Weights of a small GPT-style language model, trained from scratch on English Wikipedia: 14 heads of 32.
Each number is 200 + 20 x the weight over its row's rms, rounded and kept within 0 to 999. Layers, rows and columns count from 0. The size before them is the row's rms in percent of the matrix's.

# up: layer 4 MLP up, 576x224, rms 0.165, rows 279-289, columns 0-223
# down: layer 4 MLP down (transposed), 576x224, rms 0.176, rows 279-288, columns 0-223
# gate: layer 4 MLP gate, 576x224, rms 0.164, rows 280-289, columns 0-223
up279,101,220,213,202,182,240,198,225,210,221,248,208,193,211,178,185,211,219,200,231,221,202,212,188,172,177,202,156,178,229,179,176,235,206,188,168,180,174,218,178,193,188,195,238,235,179,238,198,185,179,228,222,183,208,180,203,178,195,207,208,218,209,188,213,200,211,215,158,207,206,212,196,202,148,204,193,176,158,214,241,180,234,215,202,193,205,188,213,198,205,202,184,224,229,217,245,194,217,208,229,228,209,182,208,238,188,219,230,186,188,215,193,226,209,199,179,175,203,214,176,177,200,203,201,190,191,219,211,172,205,218,227,194,200,202,211,188,188,237,201,192,201,215,165,209,213,225,209,219,213,194,216,247,209,193,204,193,201,198,231,209,208,174,193,186,219,188,178,206,184,223,222,206,216,231,223,162,241,179,202,200,221,196,217,182,191,180,191,181,179,232,206,190,226,244,175,238,196,195,202,229,194,178,183,187,225,185,202,208,200,194,193,177,199,181,210,187,194,177,196,225,189,228,226,152
down279,102,208,201,203,220,189,210,241,158,222,176,147,225,205,223,235,179,212,203,193,192,233,216,160,196,202,241,186,187,191,187,248,205,181,190,172,217,189,174,157,211,191,188,192,182,176,201,186,183,203,159,186,226,166,216,206,216,190,236,186,193,173,189,221,191,190,209,171,183,186,201,205,201,225,178,167,217,236,185,204,192,208,183,185,195,179,185,189,164,202,171,185,200,168,175,205,188,204,200,214,205,192,251,176,181,197,189,178,226,215,193,179,208,217,192,209,206,210,244,187,205,240,207,192,225,166,208,204,195,208,207,170,169,199,202,222,188,187,160,179,230,176,186,207,196,184,172,214,204,209,190,207,172,221,192,217,191,235,205,208,225,184,206,224,199,188,220,216,230,184,191,211,226,221,190,205,187,173,186,227,215,192,207,208,217,172,170,219,235,205,204,206,206,210,215,226,208,190,180,206,176,213,181,178,177,211,186,221,217,182,228,187,212,213,190,239,239,245,189,200,192,205,197,163,207
gate280,102,224,187,216,198,214,185,175,173,170,171,214,195,187,210,203,180,212,192,178,200,220,219,188,170,145,191,231,204,206,179,201,193,212,207,181,179,177,203,224,196,219,168,185,201,207,202,188,224,206,189,169,183,192,240,191,189,168,215,197,173,211,194,206,214,225,191,198,214,180,200,209,204,193,174,220,201,223,190,207,185,223,183,190,191,203,228,239,192,169,195,255,235,176,200,198,185,197,177,202,182,207,211,197,149,184,199,204,195,209,177,194,215,202,226,222,245,206,196,197,219,183,208,188,190,224,171,199,228,174,209,177,250,229,180,204,212,181,190,176,169,256,204,218,211,164,165,166,212,185,201,164,196,207,203,192,175,233,211,214,196,202,215,193,200,179,176,194,210,196,157,201,238,175,193,217,173,188,185,178,197,176,211,190,207,178,208,198,179,193,219,191,222,223,187,193,198,196,198,195,179,213,210,191,194,130,203,215,158,210,210,196,226,191,241,171,178,198,209,206,198,183,186,185,165
up280,105,243,147,147,201,233,213,176,167,202,178,178,204,176,194,208,159,190,195,190,159,196,231,214,193,188,152,197,183,205,175,184,235,218,200,178,177,189,179,156,218,174,226,183,222,205,186,220,190,178,204,206,190,224,227,210,215,182,246,206,190,178,198,216,211,203,204,200,192,210,208,242,197,208,190,208,187,212,197,198,199,219,201,229,208,209,190,203,196,170,212,154,193,204,211,198,198,195,197,180,185,198,201,210,193,243,245,217,184,234,198,196,181,197,200,239,203,217,190,179,221,216,218,195,198,187,183,218,166,185,209,215,182,220,195,198,196,152,198,199,180,205,225,243,174,228,169,168,187,196,188,180,192,208,211,217,221,219,180,207,212,158,212,194,200,175,225,219,211,220,198,189,217,185,206,220,207,201,225,187,185,199,203,209,154,240,202,192,187,230,206,205,206,201,195,214,180,210,213,170,158,193,203,182,163,251,223,202,217,170,193,212,219,197,223,206,183,197,223,209,198,211,194,212,199
down280,103,175,191,168,199,130,219,186,181,200,195,184,223,190,192,185,173,175,189,191,211,174,243,186,189,198,209,186,194,228,212,204,238,193,174,177,178,157,202,189,242,201,198,221,205,207,205,198,222,208,216,194,208,212,175,208,184,199,217,172,187,198,199,222,169,175,242,206,214,170,189,187,194,164,218,179,188,197,171,181,202,194,193,197,224,207,196,214,199,204,191,171,214,153,199,182,211,173,226,210,206,200,193,232,199,204,185,192,215,194,170,225,166,213,206,216,202,240,174,243,192,201,206,215,201,209,193,173,223,198,222,210,145,187,215,215,195,183,180,249,201,217,184,212,187,208,171,184,201,197,193,182,224,244,239,213,218,199,168,164,191,234,234,202,212,223,185,211,225,227,218,203,204,199,201,213,196,224,213,189,230,215,204,208,209,209,197,184,192,201,196,187,232,235,200,192,163,172,165,198,181,177,217,212,221,189,185,176,239,174,214,205,222,226,180,193,207,207,227,202,183,209,209,198,178
gate281,097,208,144,198,217,188,240,223,182,185,200,236,174,208,226,214,225,175,227,203,197,193,207,184,227,205,218,214,205,213,191,196,202,214,180,192,218,197,189,201,174,182,201,194,168,237,181,187,171,207,189,214,191,206,183,190,215,166,204,180,182,203,216,151,219,221,228,213,164,198,208,198,233,218,197,211,182,174,173,199,227,185,217,199,230,205,195,240,192,222,166,166,191,185,202,199,229,215,181,203,172,167,203,229,207,221,175,159,164,178,206,179,203,178,208,195,215,211,205,189,171,210,181,187,197,205,217,236,188,222,193,200,220,224,202,209,173,181,208,204,210,181,202,208,195,193,207,205,220,204,188,245,228,197,241,208,218,206,188,178,190,181,197,181,213,205,209,211,226,156,191,188,189,239,199,258,191,225,195,174,195,158,207,208,209,245,230,181,174,208,185,194,187,219,193,193,199,192,173,173,219,214,203,199,172,208,175,180,181,201,225,170,207,198,207,191,205,158,211,225,179,209,166,228,189
up281,095,224,153,219,206,218,192,190,215,227,197,173,219,199,194,161,196,199,164,184,207,201,199,202,222,202,174,182,156,168,221,190,171,172,205,169,202,205,208,192,209,202,157,237,182,197,224,189,227,214,222,210,212,157,203,201,218,206,227,195,211,182,208,227,218,197,203,199,196,212,191,205,168,192,195,215,183,225,209,213,188,217,187,178,178,197,215,157,179,221,192,211,212,189,245,211,228,197,212,156,166,226,186,186,209,203,208,243,223,207,174,188,172,175,211,189,185,189,198,207,189,186,204,181,218,215,223,190,195,205,177,241,200,224,211,226,213,207,194,200,238,224,186,176,182,198,200,216,201,214,189,173,229,204,185,201,223,235,240,212,219,213,188,154,207,194,212,159,203,197,230,214,200,156,219,198,205,189,172,234,242,218,215,200,206,201,203,194,215,197,190,195,200,200,207,207,204,183,221,212,205,215,198,220,177,152,174,214,177,187,216,192,187,242,148,221,236,209,198,216,225,184,182,194,208
down281,099,230,212,205,200,188,191,208,193,180,177,210,207,161,191,225,178,214,216,168,214,211,198,172,258,158,197,186,205,242,181,224,200,225,190,188,187,216,180,206,205,175,204,191,176,212,217,174,203,203,202,195,183,207,215,196,200,218,162,192,224,232,192,192,233,227,193,200,192,201,187,235,187,194,204,187,217,203,191,194,201,188,223,232,248,213,184,204,206,213,201,183,187,226,197,207,212,221,197,209,222,177,215,176,201,204,230,223,161,197,208,176,167,169,241,210,170,210,222,181,171,197,201,214,212,194,208,240,182,197,198,209,183,181,187,198,212,170,203,198,204,206,183,287,239,159,187,185,191,201,206,182,218,217,210,223,183,203,156,184,216,184,174,165,233,186,214,240,206,201,208,212,200,197,194,182,191,206,204,189,177,201,196,211,166,205,206,227,193,211,200,226,215,183,200,201,254,200,199,216,226,206,146,195,213,214,208,216,207,203,211,187,195,199,229,202,178,198,196,155,197,172,210,205,213
gate282,101,185,190,209,249,189,183,182,202,171,226,185,193,189,191,178,184,188,163,175,204,200,181,205,200,194,227,199,261,189,206,221,181,173,235,198,207,223,198,188,183,210,188,194,194,203,196,227,160,197,189,188,217,200,190,227,161,247,240,191,229,189,203,190,225,227,238,203,211,193,208,231,203,223,154,201,186,220,204,216,211,183,219,180,164,204,172,195,219,172,214,226,193,180,152,192,180,189,218,198,207,154,210,181,191,209,212,226,187,192,178,214,194,189,189,181,187,221,195,214,166,222,216,201,194,159,199,230,194,159,161,185,191,192,211,222,195,206,196,183,231,211,178,208,209,182,171,208,193,199,207,173,234,181,184,177,200,177,205,206,186,206,213,201,230,210,194,204,210,199,217,179,188,195,238,237,180,152,193,215,183,197,210,185,187,199,228,235,206,193,202,172,220,197,174,205,219,187,197,170,175,168,213,218,180,188,193,189,181,204,210,209,183,220,153,182,217,201,184,181,182,217,215,216,225
up282,100,212,179,235,208,194,202,206,215,204,201,182,189,193,184,183,173,222,193,190,239,209,210,203,212,199,212,238,227,206,195,194,221,196,228,210,236,185,214,205,222,174,197,221,202,195,203,207,218,219,191,167,186,190,197,215,195,241,197,194,222,223,153,158,190,237,205,206,197,205,255,202,220,173,211,204,169,191,189,228,196,219,199,192,189,184,181,231,228,198,191,207,176,187,218,187,175,224,194,193,217,193,232,199,219,200,201,226,185,193,167,205,171,183,223,179,203,236,251,197,190,190,187,167,211,201,199,237,172,190,192,205,226,186,185,190,198,175,206,203,229,226,193,209,169,200,208,219,189,212,184,182,154,195,200,190,231,176,200,181,202,221,204,207,179,237,208,237,213,169,188,216,154,177,200,159,194,191,183,224,232,205,226,211,196,223,168,202,200,191,199,193,223,245,206,201,202,239,190,215,164,217,206,206,198,211,179,240,198,165,232,202,185,231,247,208,192,205,196,203,187,180,184,198,174
down282,099,204,205,201,182,190,166,174,213,171,202,238,180,218,183,215,193,197,183,190,218,198,254,204,215,210,220,195,179,160,175,201,181,206,195,195,225,209,184,193,187,216,220,168,189,182,185,201,218,210,170,216,216,222,200,186,166,199,187,212,201,182,200,191,213,242,234,231,174,196,209,211,174,181,216,225,212,200,158,211,213,201,224,224,219,225,216,223,214,230,168,220,184,180,203,182,204,222,208,212,200,222,228,166,222,167,194,248,223,186,210,185,193,182,185,227,244,230,234,211,217,205,196,220,202,183,214,210,213,180,189,170,198,181,181,242,185,213,201,193,210,183,221,232,200,234,220,182,189,236,182,219,161,199,191,221,188,182,198,176,216,183,181,219,172,217,180,207,219,172,208,230,193,163,215,164,193,218,215,177,202,184,187,203,206,198,208,208,177,161,198,216,172,185,210,173,215,207,217,231,167,209,231,173,205,200,213,186,173,190,225,188,189,175,218,216,189,205,207,175,223,236,199,203,185
gate283,095,209,213,194,220,208,193,215,235,172,185,207,206,210,204,194,218,195,207,211,183,177,192,187,224,195,189,217,189,180,203,191,201,188,209,198,206,193,204,211,201,225,213,156,195,164,212,173,190,214,189,222,222,247,215,186,179,209,198,200,233,248,233,212,218,212,208,204,232,205,158,196,192,238,237,212,178,178,183,217,217,226,186,211,218,179,240,195,195,208,206,181,176,192,176,209,192,162,206,218,235,200,186,170,216,220,197,168,190,210,161,197,199,200,205,220,177,214,184,244,200,224,172,242,215,187,196,183,196,211,185,168,199,165,165,195,198,228,205,222,206,225,221,188,218,191,222,208,208,224,210,163,208,158,202,199,181,167,161,226,182,204,211,199,152,169,210,193,209,202,194,239,214,228,197,217,170,248,180,204,215,187,181,218,195,241,215,196,181,207,210,205,204,203,173,208,227,173,168,202,209,188,218,204,153,210,189,220,214,218,202,174,199,219,186,201,205,188,163,217,204,213,215,200,172
up283,104,196,179,233,233,232,171,174,181,212,194,192,186,183,188,176,206,208,167,174,186,203,202,199,197,170,184,215,221,196,208,231,244,219,201,153,226,205,187,198,213,212,213,220,178,197,218,181,205,201,237,210,215,199,186,220,206,192,196,192,209,229,253,231,230,197,213,207,154,191,168,205,189,189,225,205,195,216,201,201,197,238,181,241,210,185,209,228,195,215,203,209,180,176,235,219,207,178,219,232,175,192,191,195,179,225,195,169,178,204,198,201,186,206,205,214,168,184,178,235,212,233,205,217,205,233,206,204,192,181,186,189,204,190,199,202,170,229,197,180,229,188,166,204,202,193,210,198,221,206,196,210,202,198,191,210,215,216,184,231,194,203,151,187,174,204,223,203,180,177,251,197,200,203,213,192,210,234,209,213,234,207,220,212,186,208,214,207,228,176,223,201,243,232,205,203,189,241,193,201,231,194,163,214,195,225,186,217,212,204,160,216,218,229,240,207,212,192,170,237,189,226,193,224,189
down283,102,200,205,184,228,202,218,214,223,190,204,204,200,183,178,189,225,221,216,183,210,215,227,212,174,218,182,211,247,212,192,213,204,195,164,201,193,180,179,197,176,160,186,212,153,208,211,193,222,216,180,161,195,212,204,167,231,215,229,235,181,230,226,200,210,195,201,200,213,224,174,186,193,205,203,203,195,168,194,220,203,206,200,210,183,193,267,208,188,167,186,184,230,202,170,208,186,163,204,215,212,200,202,220,208,187,202,211,210,205,196,226,197,169,192,219,174,210,191,195,204,229,204,179,206,183,214,211,180,192,185,201,184,214,216,214,229,187,217,182,227,245,195,171,210,253,213,194,224,175,184,212,197,153,185,203,218,201,186,187,192,199,215,159,181,198,219,212,242,206,184,222,234,213,213,161,195,206,186,203,182,172,179,189,224,184,199,198,178,167,249,219,227,204,223,172,149,167,197,194,193,203,175,174,227,209,220,203,228,188,199,205,199,207,175,203,199,219,201,226,194,199,234,231,219
gate284,096,190,216,202,183,207,190,222,184,177,175,219,195,215,185,217,239,170,193,210,187,185,199,157,220,198,191,212,218,226,202,251,200,202,197,209,188,204,179,225,203,224,252,189,193,187,223,215,177,200,207,195,153,199,243,173,208,167,223,200,188,212,193,184,237,209,228,206,234,210,219,228,201,231,191,175,193,247,175,170,194,194,197,180,187,195,176,176,210,177,191,216,170,178,184,210,193,201,197,185,215,204,221,210,215,163,205,199,190,162,226,200,204,175,187,174,238,185,205,192,193,205,200,194,192,183,201,217,213,179,189,223,157,239,187,205,216,249,194,190,197,206,203,188,187,215,200,208,218,183,202,197,205,221,218,197,217,192,184,208,185,201,184,216,176,187,217,180,258,213,226,226,192,191,189,204,173,195,219,198,206,237,223,210,189,220,176,245,187,175,201,204,179,168,202,208,171,171,178,166,221,170,180,205,185,231,174,200,233,198,200,199,203,184,205,236,190,208,204,163,217,199,161,216,211
up284,102,187,207,215,175,223,215,202,180,205,237,229,201,153,183,221,220,195,224,217,227,242,194,195,189,210,184,210,188,151,186,204,173,208,168,235,178,205,214,175,201,213,248,183,211,213,218,206,175,212,180,183,170,219,217,190,239,205,172,197,178,191,174,187,203,221,238,161,197,202,191,194,185,223,215,170,221,213,196,185,212,169,219,222,199,206,203,170,206,211,197,198,188,167,171,208,160,205,227,208,176,175,192,219,172,193,193,183,186,180,211,169,235,208,174,197,195,167,214,180,192,176,189,207,197,188,203,206,197,201,204,205,204,178,220,207,216,220,229,201,229,202,194,198,201,208,218,239,219,194,241,175,166,171,192,199,199,204,254,199,211,209,163,176,194,214,226,172,204,218,193,221,192,194,197,200,223,193,207,224,220,209,232,179,195,187,197,202,194,202,219,264,195,189,244,183,186,155,193,194,199,204,195,201,212,204,166,172,188,200,169,223,171,185,191,195,198,211,202,233,208,222,184,186,202
down284,100,206,203,162,209,171,176,178,246,264,223,167,195,215,218,186,198,197,179,208,208,222,192,213,241,205,231,208,186,205,230,155,174,210,193,202,227,206,193,184,218,191,191,202,199,216,186,132,191,221,163,205,208,224,176,232,216,217,245,198,198,208,215,189,213,208,237,195,197,197,197,161,204,199,174,212,215,190,177,184,195,180,205,207,184,226,215,203,185,213,195,184,174,223,211,231,190,210,202,208,194,204,196,178,204,189,206,192,214,168,200,213,194,231,223,183,186,188,186,190,187,205,200,181,186,185,203,222,199,176,229,183,199,223,211,208,171,153,206,225,250,232,212,178,225,208,201,192,244,204,201,183,214,227,206,197,199,200,217,192,211,192,220,188,247,209,178,220,174,192,186,205,177,171,189,166,212,235,187,159,208,200,190,172,197,191,203,193,187,195,235,225,211,185,190,153,223,221,187,219,180,169,201,192,195,175,190,201,179,208,185,216,211,229,193,207,202,202,217,203,213,221,191,163,184
gate285,097,174,187,201,201,183,176,182,217,207,179,202,214,181,189,211,200,169,199,203,213,149,218,208,182,218,192,197,199,217,237,183,201,205,192,153,192,198,185,222,165,215,285,209,187,219,192,200,215,180,209,202,202,205,227,216,204,196,180,238,220,190,188,179,197,174,165,188,214,179,176,197,179,190,233,255,171,223,161,186,193,194,212,233,204,201,198,219,182,228,190,224,212,204,200,198,201,190,190,185,196,218,236,203,210,189,188,232,212,209,196,207,208,201,191,209,198,183,205,216,209,174,171,205,210,204,169,187,194,192,212,148,211,190,202,185,204,207,140,171,183,171,200,186,192,196,209,210,194,185,204,228,193,160,188,198,214,187,191,200,220,160,189,180,190,156,198,199,229,187,193,204,190,238,212,231,238,168,222,207,199,206,222,205,206,207,208,191,193,174,205,228,188,204,227,218,243,204,216,213,177,211,211,188,169,199,159,224,195,204,182,226,198,163,223,208,200,190,216,196,184,214,159,213,191
up285,095,212,182,189,178,197,164,191,192,204,204,156,201,214,172,210,202,209,210,212,183,181,220,154,171,181,197,215,220,213,195,216,202,199,208,167,198,193,194,200,185,211,258,201,187,196,183,220,200,195,188,169,185,218,237,197,170,192,139,217,205,238,204,193,183,223,219,176,205,192,199,207,215,225,218,199,163,204,168,196,210,180,218,211,172,215,203,250,196,213,224,180,225,214,234,221,177,165,203,218,209,222,217,199,176,144,183,209,202,175,155,215,203,173,222,188,176,210,192,223,204,179,174,185,187,212,186,229,170,216,212,192,182,204,180,217,221,222,217,177,208,215,194,244,199,188,185,174,190,185,214,203,219,173,181,188,221,179,196,185,178,231,177,199,186,231,171,227,202,215,190,209,178,172,223,204,224,193,202,190,188,185,182,181,219,191,217,222,180,212,179,202,222,204,202,232,211,207,200,224,156,156,182,206,208,202,176,211,194,222,196,215,209,188,181,237,184,223,205,212,193,204,199,233,213
down285,101,166,226,192,221,206,198,227,206,150,174,220,193,179,218,207,208,220,171,167,172,218,215,183,204,187,198,220,169,212,151,199,186,212,215,217,201,158,195,180,169,179,154,171,167,187,182,203,217,198,214,205,217,198,204,238,196,188,219,212,263,210,196,226,229,181,208,211,222,183,214,177,227,191,192,220,187,218,206,185,220,222,208,185,200,197,184,199,214,184,180,212,209,199,194,199,193,169,213,221,199,217,227,212,149,194,209,176,167,214,210,202,223,187,196,176,173,187,196,209,207,229,228,201,243,214,211,206,179,224,188,182,197,186,235,209,233,212,180,180,194,214,219,210,194,217,240,262,214,165,177,209,200,200,194,203,216,187,203,214,170,202,212,201,181,202,222,228,245,173,219,186,194,194,199,214,227,180,225,201,177,199,185,184,226,202,188,177,192,149,197,162,168,196,226,210,202,186,203,211,188,193,194,194,213,191,184,180,221,198,200,198,155,179,212,199,205,189,215,206,193,199,188,221,189
gate286,095,209,212,186,169,190,215,195,173,179,184,174,220,230,195,209,177,193,199,204,196,232,202,206,205,236,224,208,206,194,212,165,192,211,238,198,201,208,219,180,185,220,181,201,207,211,212,193,219,180,187,201,203,211,196,204,193,209,198,228,201,249,236,191,209,202,222,193,156,220,182,194,220,179,199,221,233,201,166,154,225,190,192,203,201,209,217,178,189,206,174,175,194,192,200,193,210,167,202,215,251,202,207,217,212,200,190,206,162,169,182,200,208,224,172,229,169,197,210,184,170,197,206,219,203,206,206,188,183,193,214,213,241,196,176,208,207,197,200,192,232,169,176,206,215,190,186,234,213,213,140,216,238,217,208,157,214,222,185,198,185,183,252,165,202,204,175,197,187,194,212,188,189,209,196,159,212,171,163,189,223,185,215,213,245,176,185,188,205,239,249,239,188,210,182,232,227,188,185,216,219,217,175,197,216,208,220,197,180,202,174,212,209,220,191,196,199,192,194,198,217,221,201,218,233
up286,099,202,224,231,207,162,184,249,211,203,226,189,223,213,228,181,202,188,210,209,193,152,180,201,199,183,220,198,157,183,217,169,183,165,154,182,235,210,185,199,215,196,192,213,207,179,217,195,177,196,177,222,199,195,216,165,178,200,189,167,196,190,170,214,223,192,167,227,232,215,201,215,193,212,207,179,184,209,187,249,207,195,209,189,195,239,189,213,194,231,229,207,231,204,189,181,185,231,227,214,192,170,178,216,206,207,195,182,209,212,188,208,218,255,184,197,185,199,183,219,198,201,175,202,170,231,212,189,212,199,183,214,203,239,201,169,165,178,166,182,194,200,198,205,230,217,236,236,200,198,180,176,224,193,211,198,189,225,193,191,194,175,226,184,199,213,195,197,183,189,187,178,164,190,161,202,184,192,188,202,174,161,194,184,215,210,224,182,227,201,189,205,204,193,190,191,174,183,205,188,197,202,197,204,196,196,199,190,219,197,151,211,188,210,231,237,216,180,172,211,177,222,177,236,163
down286,100,242,179,224,178,167,200,212,147,208,225,196,174,208,204,205,220,216,210,198,200,205,188,184,209,241,213,214,187,205,258,222,189,186,211,181,238,210,216,191,216,216,192,250,216,184,185,182,190,225,197,211,214,177,193,197,204,174,186,176,201,214,199,181,229,219,202,190,233,194,200,234,190,197,198,191,195,195,203,206,180,204,196,187,183,218,181,175,197,216,188,214,225,200,186,181,201,166,233,211,203,210,208,234,204,194,198,210,192,163,186,222,197,207,194,175,197,164,200,201,198,186,226,240,180,183,194,179,179,171,199,139,181,202,174,219,194,193,168,206,188,208,174,222,212,212,190,206,205,216,177,184,182,233,245,198,180,188,208,188,192,162,196,201,199,153,213,195,217,193,191,178,219,181,194,168,191,184,199,218,194,236,195,218,179,183,233,179,217,215,206,169,211,228,185,212,176,225,188,230,192,176,197,184,231,174,174,161,186,173,170,223,181,217,203,165,214,242,241,201,201,197,186,204,202
gate287,099,210,152,214,222,213,216,175,211,209,157,161,249,215,230,181,209,182,188,253,172,225,201,225,215,174,207,208,191,166,186,188,160,187,213,213,209,178,178,186,221,199,184,163,194,199,199,215,162,194,200,244,179,200,186,196,196,227,193,190,174,188,203,245,189,214,173,178,209,211,189,215,190,205,159,229,185,207,175,199,199,194,202,218,179,233,222,218,190,176,211,187,230,232,182,180,211,189,182,178,195,199,194,218,201,201,185,217,201,206,199,231,168,218,204,187,211,228,194,207,172,201,190,215,204,226,223,244,171,218,213,183,177,179,208,209,206,178,208,201,215,209,212,209,201,195,244,196,217,222,172,181,209,198,199,178,195,205,204,199,199,193,193,186,235,214,216,166,186,225,178,212,223,210,210,202,213,202,144,236,171,198,170,200,225,201,203,183,171,199,218,227,194,215,189,234,180,188,222,185,148,193,200,192,219,212,209,223,213,218,173,195,230,182,219,213,205,191,182,231,189,225,193,195,197
up287,102,184,173,215,213,222,189,226,181,215,224,228,182,159,180,192,208,197,196,181,185,179,198,216,221,186,188,160,217,185,219,184,205,260,233,207,255,208,197,218,172,247,169,224,197,206,168,228,188,235,208,193,197,223,213,206,187,192,216,226,164,184,187,203,212,198,195,207,167,219,198,207,179,208,197,208,195,201,183,206,160,223,209,205,197,189,191,214,213,206,172,211,188,187,198,197,189,201,191,184,209,184,200,210,197,230,175,238,274,221,212,213,223,203,240,205,222,191,214,183,177,188,197,218,191,211,205,209,204,220,208,205,192,215,207,161,186,211,192,206,217,202,212,220,170,222,199,202,196,199,200,211,188,226,191,221,190,214,179,210,204,191,212,212,188,170,175,216,176,194,196,203,191,188,215,181,214,178,224,202,189,233,214,166,177,183,228,191,188,228,203,194,171,166,168,204,202,240,197,164,224,187,190,171,214,162,192,220,166,205,222,185,160,168,222,180,163,187,214,205,171,234,198,197,195
down287,104,195,174,186,205,196,187,190,195,156,207,173,202,215,218,206,171,177,182,192,211,235,198,185,217,191,193,194,238,228,182,228,213,219,191,194,183,182,224,203,227,215,161,215,173,200,217,196,189,161,214,208,202,207,217,244,198,210,196,211,204,161,188,196,224,242,175,173,178,185,204,171,220,212,223,206,196,233,203,194,204,183,179,228,204,201,238,238,230,179,167,179,161,178,201,237,207,247,199,188,222,186,186,241,225,185,193,213,209,206,188,227,201,215,216,192,215,206,230,178,204,182,212,210,175,216,197,229,199,216,191,167,189,209,214,190,199,197,244,217,206,191,186,188,162,190,184,185,255,199,199,225,204,191,192,181,225,220,177,192,197,221,238,224,236,185,209,176,187,215,176,236,220,222,208,185,194,248,185,187,209,197,176,184,215,225,207,173,212,189,190,197,165,201,180,254,203,191,201,189,176,215,214,181,186,168,184,200,201,175,190,184,213,177,219,197,195,192,191,216,200,205,204,202,214
gate288,105,198,208,183,235,209,213,194,202,195,185,183,195,208,214,228,230,201,186,197,204,197,188,196,206,169,199,198,209,201,220,180,228,163,211,216,196,215,207,157,195,185,190,199,260,181,201,222,196,203,210,191,241,186,211,164,207,224,201,222,201,191,199,214,225,181,219,215,193,185,188,189,182,217,187,182,229,195,177,223,192,174,176,236,182,179,214,170,220,204,193,198,215,243,195,231,180,246,214,216,218,187,232,216,206,214,184,206,166,210,165,193,159,207,201,208,227,169,199,204,196,180,181,200,233,236,201,185,215,181,216,178,204,186,195,242,185,201,177,190,201,182,206,203,174,214,205,191,168,162,230,205,183,187,180,215,190,210,205,225,238,193,228,168,187,205,194,175,200,161,193,183,190,222,162,193,187,185,205,175,222,221,170,168,194,175,226,183,237,139,190,214,177,157,197,219,199,212,189,200,205,232,204,201,207,187,213,216,184,193,199,224,226,215,199,204,229,183,198,179,197,202,163,162,205
up288,102,196,193,196,230,179,167,217,234,218,217,157,205,198,210,196,184,181,224,165,202,233,199,206,186,193,203,227,225,203,184,234,179,212,214,214,212,203,174,157,232,187,214,224,198,174,147,215,219,203,214,197,193,229,188,177,170,227,180,185,210,184,202,190,193,207,200,200,189,210,181,177,181,233,156,194,202,222,230,201,167,192,196,211,180,186,202,187,203,201,203,188,172,161,246,196,238,238,184,196,179,161,196,188,206,198,230,204,191,190,199,169,198,187,174,200,162,193,196,183,214,173,191,207,198,202,181,180,193,196,236,191,187,158,179,195,192,183,192,187,219,186,207,188,188,144,195,204,198,209,177,255,203,216,218,176,201,191,193,217,204,198,189,168,221,231,186,190,198,188,233,179,220,176,210,198,210,208,199,196,228,217,202,213,188,196,201,220,200,189,262,180,227,179,191,203,183,205,202,185,174,184,215,218,183,208,197,205,234,199,221,216,188,216,161,251,207,204,188,192,214,197,226,226,206
down288,095,177,216,222,190,250,206,219,212,220,227,180,173,195,212,201,199,227,200,218,213,199,227,207,223,226,166,230,195,192,238,232,207,216,192,209,196,215,219,194,217,236,189,167,237,215,171,215,183,214,203,214,149,184,221,168,183,208,204,215,210,217,202,213,215,192,188,208,214,253,186,194,205,175,186,212,216,165,214,194,179,209,175,186,227,185,185,171,230,217,212,179,187,217,230,186,192,195,213,209,214,233,222,155,203,184,194,213,193,182,199,200,194,195,188,206,199,202,169,190,191,210,223,221,232,196,211,184,186,209,192,198,206,171,242,206,161,186,215,228,176,203,153,174,189,178,204,197,193,218,195,194,223,222,223,203,222,216,165,223,215,220,209,224,186,173,181,190,189,197,175,199,228,180,172,206,174,175,183,197,228,204,240,184,186,201,165,198,175,215,194,196,216,182,224,214,182,203,187,215,198,225,209,183,184,167,196,182,160,209,247,198,174,192,173,203,174,195,192,212,212,202,160,168,215
gate289,094,177,224,150,214,233,205,206,222,179,159,222,181,202,183,186,213,158,194,209,206,226,220,210,210,224,228,199,178,191,266,222,211,204,220,214,206,201,187,221,193,187,220,186,197,160,191,197,196,206,218,196,240,201,193,212,189,187,199,230,196,209,183,201,197,183,168,209,173,184,183,254,225,167,202,180,182,186,216,173,180,208,201,221,223,197,224,163,224,204,191,212,182,211,209,184,170,176,162,246,188,149,200,181,209,228,219,227,209,210,218,213,204,196,188,234,180,218,185,208,209,210,220,159,211,198,199,186,179,189,197,190,206,200,195,162,191,188,173,182,207,212,194,210,199,198,228,184,173,234,209,180,192,199,175,194,212,206,176,189,212,196,181,164,219,189,194,245,187,159,223,179,186,198,185,215,189,236,190,210,224,210,168,204,186,183,204,167,225,197,217,218,186,232,192,218,188,195,187,214,239,190,183,195,197,214,202,176,200,217,221,209,235,207,189,168,192,163,211,198,217,211,204,198,183
up289,093,208,207,233,202,171,195,216,190,188,216,174,211,222,165,181,191,187,233,172,238,200,191,186,195,213,203,210,256,198,191,195,174,195,228,202,200,220,194,193,232,173,197,202,181,183,204,182,215,243,212,205,211,201,205,237,190,178,221,212,223,180,196,202,197,205,159,176,192,179,222,199,195,200,200,192,184,210,184,231,223,219,224,201,196,171,177,229,187,220,244,206,232,193,247,248,190,210,204,178,172,217,235,241,156,190,190,235,203,212,203,244,215,163,185,212,181,213,190,175,194,188,185,181,188,247,219,235,178,205,178,194,197,213,201,207,161,188,214,182,194,199,199,194,198,210,216,212,197,201,175,168,153,206,219,206,220,201,222,200,194,200,183,208,215,202,180,175,208,199,219,180,197,221,165,184,198,208,186,243,206,166,194,179,190,174,211,219,220,182,190,176,227,210,217,192,198,206,162,182,208,170,164,171,219,211,171,183,222,208,204,199,207,182,186,194,218,209,177,171,198,191,207,217,197